config.toml
d_model = 128
norm_place = "pre"
norm_eps = 1e-06
rope_fraction = 0.25
init_std_up = 0.0341
init_std_down = 0.0
optimizer = "adam_variant"
lr_mult_o = 1.66
beta1 = 0.9
decay_fraction = 0.367
final_lr_fraction = 0.0
steps = 13624
dataset = "wikipedia_en"
Each number is 500 + 50 x the weight over the matrix's rms, rounded and kept within 0 to 999. Layers, rows and columns count from 0. Numbers have three digits each.

# layer 4 MLP down, 128x320, rms 0.0935, rows 0-87, columns 0-159
484528565500485499570521553588423509523485502520562513428479553522485470468585454475460598450449555523486564413504506557577439484567406558471590543493542546595554529498495678524506530436433424461559568594467401473496567502464574493507491485368443463491455546467503577506405495534629500585498443537492555552444495470557513341508476561536549458520495416525580545469535460471524444440536441401444428482601457539601542491437487577482433526471499504524471555543487631450442532483434436
559447465437475505567474534578571495554470456475525433482488438512422565589512484522575495477507545438517373442494556518491532416606516467567557477458539540533466495508574499540465459456432460439509391486440514517514486454538408491475470452452610527538496507448567558548534517495481489491477400508600491536572577548516546459484399542512598581457435508432579488483617442545566518522469475449505498492595568479512528591504547478477498429421471439549504474475458484522423461441507459
419473455460509456529476476465518465472508373419506458515444425489425541582538520553483440493534520463421517515442453476485611550539506428419459537397420380422478515513487513548480448584590497477452480485472531521411405407471562514454457443560517555534457517610427532420511487554608594496509465441397586485445475480490439530472488416495548483471435444503488543475432444452499423532493565490570422527408497486448589464548572508506342455503617507544470579473522500486554495494495466
508538500416592479498522528474467386590478463586447590462551602545476417485442461469464505512488619520468534477554569578494490387463584525536512446485487476470488488491458501455449416547484513443419479549456494550571488487463465515533456530437517485535466535455550480519494604515539455490500499411458479514543448471601497591520567498528597526487437480387462446426485499553496453424421436540444493446458517483458577498461446559465489529494495504515476501575424483527387545417488471
568563542430500570633535514532538473544431493467418404510510517544482505514460465561531433487532537463598497604436532520494442537429433500544541463433510462514512526547490460466429397597495558536563376575506392549544489469519536496548430433523386525537518521568559459366515497413459414511533612495545525508549454502548564423612424454479534434555454430423615460525535510516477534474465545456519532501457570514532506469466455608509519584439559528508511492457510465577422555422500433
471484496440495481509515412533480392550515628537432469557482572518511507506479478483428510468417466433514544538546514589487508526529460491474429415593538439539494555517540450597444433450442504521498532438486503486549474496517491488462532525558550443508501528541453423535424500571457505418398452482459490487441503438450549510537575506452494567532538464531459529492548506482541516599496504505504500409550456608552495393329494447603460512466404542496460496535513465506420551613544485
474494444471465528499403452520411450476428435599408459406525548446583461577550553556484413454441543515423483548499414494445375563636496474547618518426459468567535493499455568460471509503498400578498554583465556416536542446524500502533481527515492510506505469535458571565418526508507511559448457481424458530479604490541528531600469544571520483483425502505545417408542431479476620602522390394472534535474545462566501492487497464471525465513480510472478476424549457488486427521464454
429527525469591548477521441490551511528510374445517429435479454542484540525465454508509440518535458408464487551425417520558589464500548491460545592578489534518447487537562463429610474565516466425492465432491467485574485547529496485483424492475528488533453489575512560436477475509450522577552566470510537566477516446444463493466553478532429539408501521481514522524554452540477467518558497522453570535465527516563461413590491481449496601458573444591510530440478488494552558445441510
497509533564493493482442492517478506477509503538634458533486388487543510430487556498552481471520430460477479517462497551508502598503514453556439511536419475525567531511511486568520516543540482532443562523470533560433423529577498483496454387477498474451505455462466513494546488529460484437515513499536523476404489551506498465526550422579510505518475556497561510526475453571512418529490491539566491465502442530509569601488497566413548480446462334501498528486565564452433446524456513
413465486567570459523509486465494400449612500552580453513620509500470462422478525478540438513521423497499483501545456563522392452523585616555505497477584551490478539559520504539602463566574500457503520581532452552481460506499542500418512455463434429505532520460520451516550477480474517455470431563499562455549520592558553504459521531536534534474476614548453511473492516488437550538457482461563475462420485491592565520511578457433379461460493492534493466462546568499577444522440539
470475538563516540505574463478433525606555539547524514473499462471490529496540473480497457460504426548495589546491526466502423511444501473479502556466482519482505479469467576493537536461503520392508557396515534491457501533469537501515375470472567467546427556481464441480461468581451458424511555447476428515509519508525493515492509514522559540477565511493468563549492583523496459440565487499520492521519493486510422492574495496461572517530460466499502459479489463513442580533464498
441500578534520558494514524457488549553534445555513397517612532461384557502506495474528480497485436516490504558450486531562504457495567570531395471472550516475441548448550469585465569525531524512458506515504580475443449587472478490522563478520560520416523495557452563515549520484531604544511444546553452502479524577500505603391542471561524525454525554457502488493510526429394529566411522564521533516460451532486506478534464535472535528488438417500547380433451340519532402476504538
441554465452502528500491450512432545508494476502500498543468509518412558534407442535406497508563515466479471385500513475619551546385408409474422528566488564504492523427530493466470529407490493552541454517589437453465464565511458509558475571484505537448523570492422544545481454514513562481493445598557553514502575505491479510569390524460507484537540512543546554479498420491541504516525459502536552506498446454470522577479489447470541539442565365430449505499514476493545433503523442
515543465531540451488518449490500504589506503627507517526479464412567477419403459483470545534407422543545514508505427490505508557438513572460524568559497465514547518445493424445572568439507544449537539562515522512548471520561560453441449504552497496585549436492534394520522447395444472439414569545573549454551468545555469476546567524493561495518540606420500434494520481439497589466491614542486535443480489573541550540364443512598536520463464560579489423522539521494402511495555528
444550449478430502461550531544555569510389572470512438473509565536553371496480557550485539508597524540478469524455476456437423489597544472475518484516488562457545513521576463479359575387547383563468501463525485547458478438601590451546544578512515489612440603504536563456544553616439487509577596446532528498388480468428508524628442470541415485530507455549530498506564487470508467532597461518542549442576477513508478491555435593469533472487421579549429438472577509561471592386538490
482585540491521527524504553551632480522517408503415605382504540568524562459525536475494479456539442466513532509477530505588542600424497450591472573535503440446493538601465426375457557462527515559549465466437528562440412437498466524393451510448515452480575492442485465509517472462558430520450479555509503509473474419368480552505517432550549519560520485448470488440505488523586464404588441604523469507497583473560565562522535507528522593530505477501527550508482537445419535552463539
470487504496479593497498482408546540549544466522555532565504464502541526558412443505578490467483592581541434438488453572534564568461440484497499512471537496466515508463471465458577480533528458494520526493518567519579463538552537513519496472448499481483516519445410494631393540495475535544497431501407403534438440486507484524601577534445507438577513465463537396459506529504521503495520527589450564486550489494482576524568465552495506485533491489477487443550464512516475456476382494
526390406521465337482519530438421490437527537573500508554521475513545469510533448535471521466439611532490547495501564461389436508424458437501441583575445555547501485505534462568501508504485512447458453422469504557459545468576472437447489468559494490372492504526538546551486512613507486549489503448441522480537462546549408504488460552447490505453494409509593573483544598445518467482514476479460489519465495508500497440500482471552539430536572458524505571509477519530452483427431573
493511500436496428483483532490471457566422451381427450431472518436514561563481496520448497537560461659490466476435489599522493534559460549486531390479446426492458515566521439462497497500449472430536476543583415512510600501500497466510565400392431569617603536485483536412488481360476471402482497603460491493524431546508591548461448584483490546535603486557414462455535355558542503551484466449534499467582488514469433527478559463420494494410401573456464458630485461465580440383550469
463560420590537471499539480515483539510500513468599467470485488451571496532507496455487525558454537497511492526500472465472521474436430529504459525456403593393549476543401513530487517532544550494502459531365530497518485508483488400539528429594546528504449500400465484471524527512571526495493548545480504495596489505476475490539523476483498540479567461546557468580511527507509598499429573539556472320534525578440505540443500484472502492489508475544488428424449523450407471507490500
514603620557504477518496522500463516497470539481583506512482510481524490499572489536511536540460504448533511466523470475532541568502501483530524583537543450529542534544478490479526442421542513546457545500448479577511565404486437454631410460459523492453466455538455509449495540527494507485588439472463520481439457476440574496372516560527557483515532450555505513534526484431641471439485525416436467489595400558580529464433429524437496435522517507487462464391474557574451572629491495
550429476528481510546527497539510455534556427429482461520606543517463457566473525499498460446468482435500494508471533538529576568446542471565474483462547490425481607492562506511466559562504505541501536450464480499489563515454409536482350419565592551465439465438586393567509484480545600518569552553499572424497572480488513540434452517539512479539509449473493530482419483581490518614487517448538359501407570483466467573503485486397462504471401516455503531445448451451506462506550467
452497431523497498504529530504519451565534493532528481464527441506586449588507430431508570489454554473451509521466519479501473533496551474488418522532555474455533576563557453493532548436513601587470549561547557434509454466424448551498594563419532560486502524446562453548500549436455514565515500496505434542439470544505453493555476343531544502512483537543541536429527537514525477466425487537465573499540610470606517464561581453504538573492482433585493553400437450477492397492469518
520437555377479503435473471490461503509455548548517429460514516528516559492552536591539514525554449490573477524591419549518550530555468511455569449613491449522548485498563462477415589492495540644540492484505525521481512453510537493486524495575471431597486580545591448560495535475459503496497494530532458507542404492518458507547499488502487585454548453458468555445436508547508513531541444510555515505520547548500485503457516434508575504483594471548494504483489485478438518563490520
540525528578550509447545426485533473432497515547539570518467540459452465524546492525418528571491607485495516508490542520499537441545459449460559496547586501609413415489477471419497495509473489466494505494531518550483510530471422471493537596548519518491414457521510519516442499484483442469488501529528496549446440424434477518596509527461541485509558461514468413487455455452467523526475444550558557551458540586469384497480514477532579476508471499447555543444557574450521435553570452
524528404540445387537525512446474460558511511514485532519474524551499492487457533569459560567495507509616380523530494487447555447527472571463539543484541412493563523517626450461536535479611555460481466518532536512488540476607517505429521472527453562539512527444460499481514565531475520517523439594540398420487477527550516518461524545464514487464559491583465544499483557475462428413448522483441541502593404430480476553550466522457567478504548597526502545439510533491432387465456525
471531557473443597573440581622498461548470503567440532451470509533507560473516484531635447460536530521530538523547491462444479488483455511575503526568561522466480486542502493599512582474538510539466516461480483467561566498454534440494452504534505496495527439435497457517444495416537500465540406523504322503555403528487489498588486514398506473540471525497484512407534507471548393449440519481457511531515493519446483527453356583525508553565387520536396404492487527578485478472464482
546507468604445425453533544430504526475495451438508482555495487661528494572505427488506475376420487474546507420525419453480454392461483487435488523612425519491395412479448519467461412375482502472546460498511418497516549614539538482435486430576499515482569528410513493434555536490559549497465508490443581491548481485412490493493444445565458436520514443600547497568583519435444465458548489470524512513512416515502534506515479510619469558431568517569472451527594564553511518541439462
538549446490468563570538550483524593531407602545565511500407542537517498496520501462527531461510614517450595443474492529415489543540470431395583505430504547552564530483522568483594495516480417528427574576462539527527527447489505469394526452452524517545431492528484550465442500521581449440505514519623437544487522601588515415410513415459463514495428413523557564514580508497432426475499545495551536539506473502490449492546371507478579525576575507488519399553487542450496547496444497
482452532494534456566488464446514497531510484440492564542572490518516561529493476464485531464601482469492501475459545445499546505519587519461540527414500499486464602477453511560463452509411507512563429430512455541524567480468540488475455501511581427506531499472498469482532472475622526451470493571512530447475517517501505476518460473455536499507474555502544480543548462464569469538470520477553487546432471411476513572512502448512522460376418505495523480465515482578507447439484427
442491455414480505606505565493490433417477457507442547440489539499494471492562493499480510488516526547476582541573464541465421515439518528511498543572576542464579478545515507428486520458505492471540409541484525545568467570543577572577455539450519523441470475569491487463466448477481476530526484514498512508535538574584495453482504496520546558481463443482523530549489500496443468464572494419468514435490571501482503466499526525422534510587540487528538489480405497420515495483504436
488462590422500519506452504561483505484534532531498542610440408502519555534492452540569514539547481530495473520483545498423566516477511492515513649482468446455490540611593472552579513495485519441461450469540471479485618504557552595478526437517484474457494513553481525512468536502472450470510580510466469425532478442439611487472395403464429502491502453609480553415549545520547508574474530444494451631557501493518453550468473625447540457440451546413561456530488439381546486473482438
489522471451550502472450557436538528581497545491448467518571503452491524599546536543524510528546575422536605495419454466435500472466491477536593582420465580521526511560447523541572555645574533452517506452487491368451409452527499452489519354498580441550525476543488441527501499608533432407526531475536477505454489439457526556539440412414505543450516496590529543541519561510409443491500563564582501466612401488469524495647469564547551466554505490514489513492526412505599458480417543
542456559527501440497464478581488440426460484448507584456475483457431466559488578494566444441543475501480440496525572534529526522399530478475456512542534471508546479561540494569439553511539584519524486537544541554455564549457440503424501480475448446495553512497451531561544507500485486500403439443447467439425558575570556502445501558593490533479486466520491464520532487553589568576450448520524509504526470393507457556492533520590523503519503458581430571421479439524490629513528453
546578587554503580426511539484548554509420379543416462474527547510557500451587546495547459488462472497462524438597483465345465554489596503545566554471473558453490467491513526419492489525462490511462451584461445493515537543543502526483488505496502453413485514516529439507543481424629508430537439484577551496511542522578388518383386522543468561480485463498517591526507507463515481520482548465484491438521458475506510550589461516450488515477507509497570536548557493504417504463468494
459411518510603484517490541358534542482495416466441580402477505480496564434531509463571508483456514460383481502469518502422465490448526427496490519387448516534456533539506484475595418419519508452551425508397582534454435486435570496505528460560569457479538483444559455476573456475584577532473487427519488507562508537437526515406484528455444546523406449457471500540508501438467502481521570492476420503560518578489462457537482539469439462465492529553566534610535498456549458503549427
613470494489476585503378503447580456526551456577523471530511503571572514509561447603544338408460505436436471596512416543509497498578597498518447488389514461441512618432531504517542461634446490487380374507620481464510494551527530600408454474507467507482412479497532401485565498515511497583439440475505515449449502607542508455486396505491465702493358503535488571372525493466593443558446475490471490590440409428524495670566516493460497542374482460394404623488487546409560398572437433
459564466405584428500569490407544487420515484484566509450487452447567470545450459555490533419530464584443557517511391490555515423476566537569495456509469558565505544501468505518616523512535495559500470481487446498524548532506504429485449482512492510504521470541549439510503503543540499502511498447489559480445496571474479576530560515554477448487538510543527421512463489456501481517495469469517499487555444513485439462534525508563483524499480467501584522414466468543515474516536523
512449525509494546564431450518432375458578472547588421541524427439426498491583548443527489522546618411497474564530515431564443456549465534511543500595483516530375534447531448515489472562458477500529502426420550421427481597528637481440460509576488495491543465432576484543473524542520572475490487530451503425555451546533638435416424490600454521538438535567471592475502552424535565509577304579451545574649429538574506473509447509464545553586539553554513461456497484483567510543487491
494550546492523610507522487492441575477481466359420527398532471547446527542518551543433574558529520579529607545524588580494537502550475382465416432475442578556429406507480497501482594418421405578540596544529423525540529493421507586503448553441506547468488389458438425516558574531480498586560565405506447502523446563500452513467519489470484578509522508383443569494499568492497522498524414476424465483411529608537441572491598548472479499469455528514453543469484539497576557447449443
471424555504519406492529526437576487533542694581425539515583445422459446452474521431493495492442498601556533532485471526592433525561503551623515584499551523420510589474469389570421639586513651543608507450531549389339394572452434465599540446502494443519534439461481365411566571486498567404648500494610486432439457562577540612498602509461591478481533473415481500481511536457333497501445480527497464525442523527570503489473477518547458384502564526577496459464416323599538573563494470
441547499537499539509520462516560548545437470491449479545529455498491420547505541517451538440491485483530608469559515529432494526437387496458538498476498451532469512517525441530529499495507412537536491532514517523559477509395539524418494450512482570448521468533480495440447493514461480480429562472456545525491510525488539433500499511472467496470400576539505474490453548455542484415546479477482491528418506512533455476532583488435501576421514524456470473552512500566539460488490552
387522434492384440445518526515599522530513489462458478544564536460388529494467547472445492580439490550636463446486449576464474532424512421480466429521471452472498486530550422536541589515468504536484469470497577476534554482498454504570491487517437492462463454471534524524473498584520500546577582590518471486402474427531459450486614574503485509572472514436481447541451417556506533472485498427506433421492473653503491539519559618479504454456451465527543483505571587557567495553470479
482498618486493494552481455523542554470503458440531532453505550462473590532467541536500520545512471538522485604377535476513497444539477496463406545525515501525475518481466502462487442467546455480503592379526478437555563584512456459521482585483528436390536531501473413541471396524460492557398428493502516585547519421496550484498588496366511417516579523518500474400498476511514649516604610493475454478542507494423458528482570461517501527587476555435476480496458510381439490471485497
514412538414574477521505515376522478452586462466511620547442452508461394526541439508470474503625388465500543470534385457418485458546510528467459549552516425630508485395527550493493445443479524498570505541552361437477387615511523501497446427466571453425548573497491565493570614514538562534567514623521550462525502517519624551460460471472564520454510527468540492550529498481587515425547554483496504543524512516485528541549552515514415445438443428449399494499433514541502571519566433
479495472509463515386480552493492494512534464423492511573472567493441436553481434382547426470518478542501488467584548440508587429517492509559504454444453510540522491526483516530469512506585500514434456501548504545492531505477472564515388547515617408445406492462516416581483539475413460547503586494560464531562545482529473549521580473565561451487494586496392481481613564475431474467572546512543460508400510517427460476602381453589543510517548453509526484433523441577488512498590533
441557549439427497502492549505447493407449585548510512536566532428517437503586450464495502492539577508531555448447532474538512531516486578563553439464511459544492416551466508507512435475567505517513495421560543516511505543497513509567453563499475494519480410465517561370512491480401386469460581468452526530506540424516440548547493542522426394524495451526485532574525505577463567448490467525516521483515544455517476427509533564448451502605520521467525467439463525502609531573509431
478416497524489539513519361525430501530470471536544394551487540477482497425420549477495518446447600447509450451551482576431565507513562503610507564493475450560622490569517478502508507504502436493482496475514533544563482517504450530501554396484488566514508480493478477501469495469513459526471462526452438466483499544536542598604444471468504485486474460540604533509578550550616556516484528486498539578448485498451492515508544489551517448486555491531502476437525522449518447439479529
583486494502527484515430455461559527536480435486467430482491589505542462511527439567550526521497574418543516560541489480515426512595518441484476499589488553492543459536530483442627530501488483576479513521500459491407543518530460465539496510582460514499527559643396521422444541534516465469510509475473532562454458432470446440517487454524543400516530556511481505522423545569496539500603437500427471579540410502622506515516533492520520464585499461491432585560524511476459488540498459
482431559532573434485517542455521463495396489490468498593483497485529513559514488414551526502589482418533369458488449530545450425526551514492432559434511526476581498499478537502431553506443508469459442487482500537465517477492515556438408487528563502516478461444481503546484498497423457453547559503479468528497496462461543472517581456480551476488551508598485459510509449459490477369499428420471511506522439547430498437427413552483420474535573458487496509491521465633525528523414523
521451433506366506525464466539442492395519456491411502520468599518479527473423552445524512543527450469530445471553518523553475594539447417529425444451491485504581438566493502500481535461525462417581480471534496577475495440503548540513544477462398482555505402520403467506499524474448490504505503522457566518520483514479518456469517538522502451424503456501493474532508587529452578455506499561483502476490581473503448450441437484406497555585482499535527560485493429531503546471548521
573538541448585410500448503615507427490496524530520488478469512540565534495535534510590439491465571502439529587539480461499583489502577442517443484610565422465545467495511519552430436509475557566492506545476430508481535379541446470450488547494501433534482486456535424475523625476505561489481449462542529529524558388632490586520450467471485539470488552612533573476571448433468615476519464447587538483508441517543440405486548508432436544432546509457469499582423515574432544493359470
431535482459515533548382500553488522444466640496553560536403490517481466453578521550580451569458477481525489451576551558559508454505534583473459503497553604468523500503444529419556548508567578525407491503473474563603493478583518551496543525499510601481474546521521595431406421459545626468520544463506434499497499516551494526372563548574557443570442409536586497482470528500528545454535467557515502536525488477457528544514538595535504473511436428490574415529577415469503547479491394
458546521458477517472597532428511518491545518468513511398594500538528573499409485575483500587473442528485536446462415392558496465471527497520567474521578412466497548444452499495493605461557540527563493454477545460480459515449454464547544518507538560350551497410487531559520422555422471465614575465496464453464564500513528533482461526473479497550501527534520467519488429525476508517535390618462395363482481515545467495439553485438386476527549526542600609394498521588462526447518565
428576478497549515514536447619487433492464461436531487484504384451493490497606521536522478471487459459496472456555518517420425479521445606430471465533469501448476518547557527541420535473429590418558560481520517461541525446495508487516460486481566514487521518445490446445474447560448569467408507525494516459570510479520499479483543522569526498583457454528489586491448502567421464517448474399587476529484563551477485517544491440421513418387483541519484460541505535466393544471474465
451524440554479489483560486538469504570494527495524540568477545450466573531482420422478518519468451498504482472529564453543509371560469454523473467511459524504455445518499381363504501564491515481553518498453431529527499515531439489498525505476562539485526520543432382462530492474479513448410544556559498485512570539441387483509538522495581454525492503490451582528498443443518497423438394381428464483477469592456558584537487531461441536487436515464452494447533522496510448480427502
552380437505360503475492513511560501473483456557398493618497446484544498471472533551483443459501468566614500533484529548545479527417472425508482492390445538445473550452556459480558525512546549575514447484474514491370531580423465378444478415598454511457433588418469436527521477531501507506468427614527494418427518485424575532427515460451406484523590546560457488474485543495456461569497459447446431387486470557485509491456353491554475414527555569490506468543506547571417447483434455
531408466550514414512475570424489477601545484507553509527502451385516556568553568593534568638496444527613504539557506537569567481573528530472497509591455515508505486518501534539484382562452423494471482503469426486477489561419486465469542528456413530502520539477490403471517485536512408524429504535463473531595550457569513500438499445520526411524504509455490600572572474478464507530485562568493536519533485466518485530414559544488530438442482490449395525526469504341476422506485467
627505488430464561498497589461463491555520481454513505565455367490551495568447499518423547545581515530499499471427494518492555482472483560550523424559473610484572533536566505399519532446467584576480512526511508384465577533418471522492515502500518457438531455461530481572489621544468522451466562558567544485481547505519526527566518499415477488528471432490432492497536409479511466517509576499493585513573536497466550457529521406544453459484575566519459515571526521508537519426485511
482461488529519521488488479523529459452491518475382547500588423472469511471528460512480517449405439538477464552425452496534518555481473453537551530537555518457445544525524474539458444502514536480503546522482533579500545440444466517493488447537489480544424506521538461485482581456546531531548536524402488486412493476518516481525556531483527562497518474481505534529451467533498365457440518465558460498547603488528458488512596496519517553545531505450457476494399489449495585543514523
566567559542551486484516484452518531440518487464477464447496555482538457380426461504551506428539424502524555471493500446380515550529519585558473492551498523563463465550559435501492543550473476481461412419438530564509498477421499441492460566551449467509514579487465519518581490455487517470458432401478501543476550435549458573527448488533511470470477590447435469520553401538574458578457483516580503473488501518581589563542439440494462483507465463498442531602481438500581446539552516
476585442531479488474426466446485485529461475426508541514476411511488431519526501504583489535545526460554432427501515608482458475474490455508549506471491524491588558559470537504436448433444511477497483583518540534427460332550460559465556508477473514533458492490376570488588537599480552469497402490516496424594611553530502531502469382476543497451512595443477453448505390528438468541496451483493496506474567520476476496539451413451495490523541604411501503580508493540549465541478550
461537491470439569510442560516515535515535527543544395545475555559477482486484520503548502553452511491522502499528571404486483404496571481485560525412537527570469501444393475547520477448479403526440507532481539449494480516507465532580583538495591552364576434492411634477438412591478494547610447465514547568522467527514482512526470473526488456542407481505481479428511517534492525445540529535509461450478437531412392532453386543648520535550512554481521420500520478475454516486581511
505427448560538482564585499518531566539428421555510480477413535552522461421555537419437471444505440537466484463496534517518535562510405603521478504446442528457464435542481486514511493534497511467498483566483488539504449471509582435447453406591488479551482412523498513501498489563477461458467532526397543511487531484388486461424469522550559473497548491493533437526503513490499469491480572575462520429540524525501602471457533419527423401476492521513490542509502508579483542522500528
573526447514363573490510510494539478502559523377455556533561541570441509427469423442393557590500531500468482517466498515453550516468523563453484466437480508477493562530491606478553429458560545450488559584460507475545475544472467505525543626435444496492408462499425493525544556533457444525497621480526520464518551517610554522574504497376447427552575443490491541474505532487527485469459593503556465533464596482598571510581594430536412450440445496656530494418424551404463444502524523
525492470563536420473503444543477562507440549491481604532517473463545548529514506468362549457544497586498510602565536391477570404553534508543522518537495508530471513509510486537504491500385488474450543565544450508503558532506462549441504494478478579611518428506516515429438443562382649508426538552461455558471491463589463482564466501527512441520498522531488464495507425579504517439518521502394489565563516494518498539534511524444473418493472455456441481480440535528560476564491515
417405470472508474549540580543487508521504516560447409508431495485477443511585435435569520507490488425529538477497488531513517431541542389421481526533421530584474518453483565549468567492489508487543461464525490653569507457474530458518513469482494515484597494455590555545530429596561476491506504521487520488486448486563512423483454468463498537456548567450466434547403504569452493491516529473560518589543481480450581517411440559554572528573513569490569446547551540497488491513562493
451419432427586543484474499457466576465537496591433486410509520493511541502521502526460544571486394400548572488561516467564555529485469433583483441566437566504554525576446418553464497485509521416484465540503502498487409548469486433533447503526457535459448402594445459430442454584545434474495549460465491601540484541518556482545460541489512491495482476585474453489437606433504562448459520495505566482551478495579541451477564551626506483537593457575553477544460542486497620496391501
530547524495489509569563515446522507478506470528547615605428511518516507514570530438462501468448611462559511421479431443522485494459479476463447536495562548479511399478502448485460561524478423547451496538471520437526452418510463527475530494451507484464417443469439514485438472462461450436494592478489460494486474532533608443474546447435551521482433478470500501523518558451526522507602613517508433497515498467531527513551536428496464619458479442454502520626405516434524557500451476
483552704480421565553574510558560515437571460522570543468649507495548477486497484497454471560543542436421462450516470446457467385540464492476521526495563432502460539516395510529542453455542443446486544611477444563586441552433537506479518570393501459548527550517507557588512567489394425479469445483541491514518391428500532509469438497531448494512535449359425465530531537524554473483489524514521434495540483419474497520493503437441510526557449542443493518540648517432506495461574482
471509417511551521427538504490516521598440512527563483501558449530429503421462590415488449479503459486466427449463570531574426474452547468548471497445541622549545486575495510503542461476580493509471501427480626512437489407468477519462547521488473607515459570469476549523462449411567549476575601513537510579536521525616521562437467528397413454491521442487538504569427445519523461548453526540550571518470540484443434520506484471503593458528494555486495559469595442496446517506423563
521387487600511480477524517516475425566514513469484492384534436504509492456438529555501477459504433557510505446367469491505591504350442508504485577463524452447476513481453520490398482465514574437490517429578574506420443463440503479501476472496478474499563638499524445546590513511472441525517469514474448497538457519412497535513542568470462449518564475510580457534443468515507515501481529528465537523415521498538620493555489471497525527526497561564525509463434554570455538465469522
517474605454456518476468445492492536490529480555482449453610513621496487466414541504480503452452537477411512408553462532425470527486468440491571411504509539516580535490500490499493579576485435428455559542603429457572507573530449531480577553530522499451557559554605543493562561567369559507584504560459500433466415494435528542539545460562467462519467482496381505460581490491517468454610501536432480539598560479468477533450559471519478615486528533465367546560561461514639485481586524
535468580557470406512416555495542509448543468476514573457464516483543449476494579505480445487509506552510389548461459597615536525434469506532510396490481475472454427484532459529508519468482587491511494532539555489490537531551543466531508473467564426495547536470527537446578479559541518560460473546541528558487591511518357437408496524514555576445525584554441435507419474488595439491565473497510531498522493468497480509380545589581526522525543470455509526545461498539447500454531539
552459453524361497382434544568564485467436478541457424430520410464478500408512496498548512491448524502423397430453514495484501603545520460509479546494441486492470575487562487507542562526501473578562544485473450527553484556580508524569580507520408507440558505581419487361446548489469518534491510532508456516444495483534500586546519523472506500559491515513509445474428507402580543544541475457549543562500602406579422516576466477464474416556474470532508553434499607475571493503532473
571551449501506483436470482571539471565502488531519607493473425466502464426496413484525382436459503475471522446515477502503550455486476516516539471457518525532500477481490557526459410535428495446430578452518537400526552479546475518609543512555455523575464496470594536525435468392512436568543542449443550558463536546388435441473497580520488445518432509476521461445486554486452482529421489588467541465545494490533488492549456521550475560542565570463453515500535420550536504539542498
507524404423492540513551482561530491538542481426484549527344495459471534628507511530578446423545557490425439442514446489491493566524506577505426511493591604478494591439566441396424485514554531552522495496467527430493445425464438503498410455495533503481565524488500530501509487404466538514483471498472564562421469454460593453477657474508480481444499424499479527461447602446433454547441601589485494496531389478523372448516490559485472469461406463564434489498512508431576468640575542
605542503535601464485506531475451489582514489493567429472494454476508574482503476407481400487492521586517458439437430508499546513446533587431449456507484448451470601518445463526473474509461513534490463445469478453384540437459398530362580545573540495544476568486528519501396427475580505525489513440582477430477546466439491510483527458498436513435492561565521519545504471367506471560456495515536480485466482561430533527472508462483438481551509476545576502496575477458597426534449519
514404481494485521508555520565547542555606562459521548510455545585458482558471521446523642565539496385563451486571532461556494566427502463467441484419474564447461456505523534489514497459566585564488570452442468537496400475482505507512454507564412505504498597409519419510536403472494605521441521425514473488655427479508436501485513388405388553537604470547472487472413436520529597465638554481499502478450417458390513553492524612455596548504550574490552499538408534520414625547507494
403502466595471534426650423570492562505553559531505485390552612413376447435573655594438578559537519444538414491450525583455435559538317388457468515562563481407480242609452532546431500450549406541626550506490601637622495477387501326511462496444385340466537566609512517618478464600498456545473491463437462665444480395552410422519487481698362377139636539529355535641509594563423480420486452487692540448474633410574501382441632481545616453443487442338600462537539480489465563548586599
490462416449476531509474538536439486533422627518453477470440537537473473558394466479472549509490407541464502582587509420481554469460510438530531541433422423560534490524415480558475504639507515479508516487505530483452425579355511478497563540505519482512544514462409435537526598489439394514450436428490420517439564477571406490462550504498609464502522528573488488563480508484513516511509531626499448462500552361526553498546566461573526543556488424495527514544564469506516516521437507
551553458493560489590479580485476575463613475421503469503511505555406441470491418448581548468548494494504439573530565444480478459468505473448419519484545383498516468452526492551549556568480459413491549551476527499490451518528504463469553511448562528421465495523440494411475411481494468442467648507392526473445472470581501428530442460568469549470495599488501441599621514616452502561359557510506437510441479472508480516586509438520398477499413427475522538452474499491572502481477571
555466520529531513557489517505433470523517528542545487533472464577524494473489495537515583444488531533531566574550481502458332403569525437470513483453577465583549513497439508577511500481446479551554533464484472559489533490531504504498535493395485462525580521501506499375449536476594458568582501432532542508573514510491565483485503477477498500487443449494539486560581531490479623476504562425445459521546488527532515484629531492491459521507490460464386525523484523521547441527504433
507568504385537499525508374442568512388449585398492455459480504525505576487432434526510499456506508442423478566504535573517517525536550482460553444496465558569479425453585520521427487535496417476565444413536460414516467412511489466510493536513472496430607491480449509491518433458481552452481470497463483478571473467490426429434569564457471564501507480535559413463520553517455536585472464539487468533534481446452483464482470484455479582473530483533564538537480546489468516573545511
509576471481456505471447506547591520426414511467368431367478485398562525462459421470554493546406497490474458559447442479503466491544591522396486517457447594514541569469528541499541506420517507530511521460446493385581445562535523431523581467526561497513506389543532611505494487519616504466472507475418618448542464525523461462542474525580552585540473525535491536432435516408545517510531457561499488511519543531466536481434399545497450431563590518534559421408570507551412431445495467
566499565475462581606433553495536556539532445580479420531399398663583512508598450544537526500463559548518483627499534459576433466609592549408527507536382602530454526389515523445554446585508477415462484549552463473550481592511423494455507525480583404558500528432640431398524489526511576511471517390496422453502406756488444422446464503467512580506483519460552641380528428449528433517469439445438618521431544479445394511518418490504539411423591506496525383551517468518567499303567395
510592473453456517483502549527542405456517491514494392511543566503502517516497656515516520434517463473510538516549517600517481513543515501503449503565504478535550445462491495572507483467535499495488512500562451531582437519498510578495572471494440432441448450481502492496533546402546491461473510527528422538497530426447512401539457517505473462458544408498526480464478512445473488511468501433497494496518477448493535434557536483511436535548448511463501490501494418538496524558474555
483481521485562549467474471497438462505401541506497548614543465518580433431539409462385523456440494495555400483511552501564548513451452490536488454474434391514534539406439556405597529559492542494522541529491489457454467426538544501575561497459485622566547566489500511568494500539517561487541448522494434549561500504573499528549449550490399524559497462443518539459528475500517523385423505548498549504534368532461501471492442526393457502485575519473541517523487567473501427528578591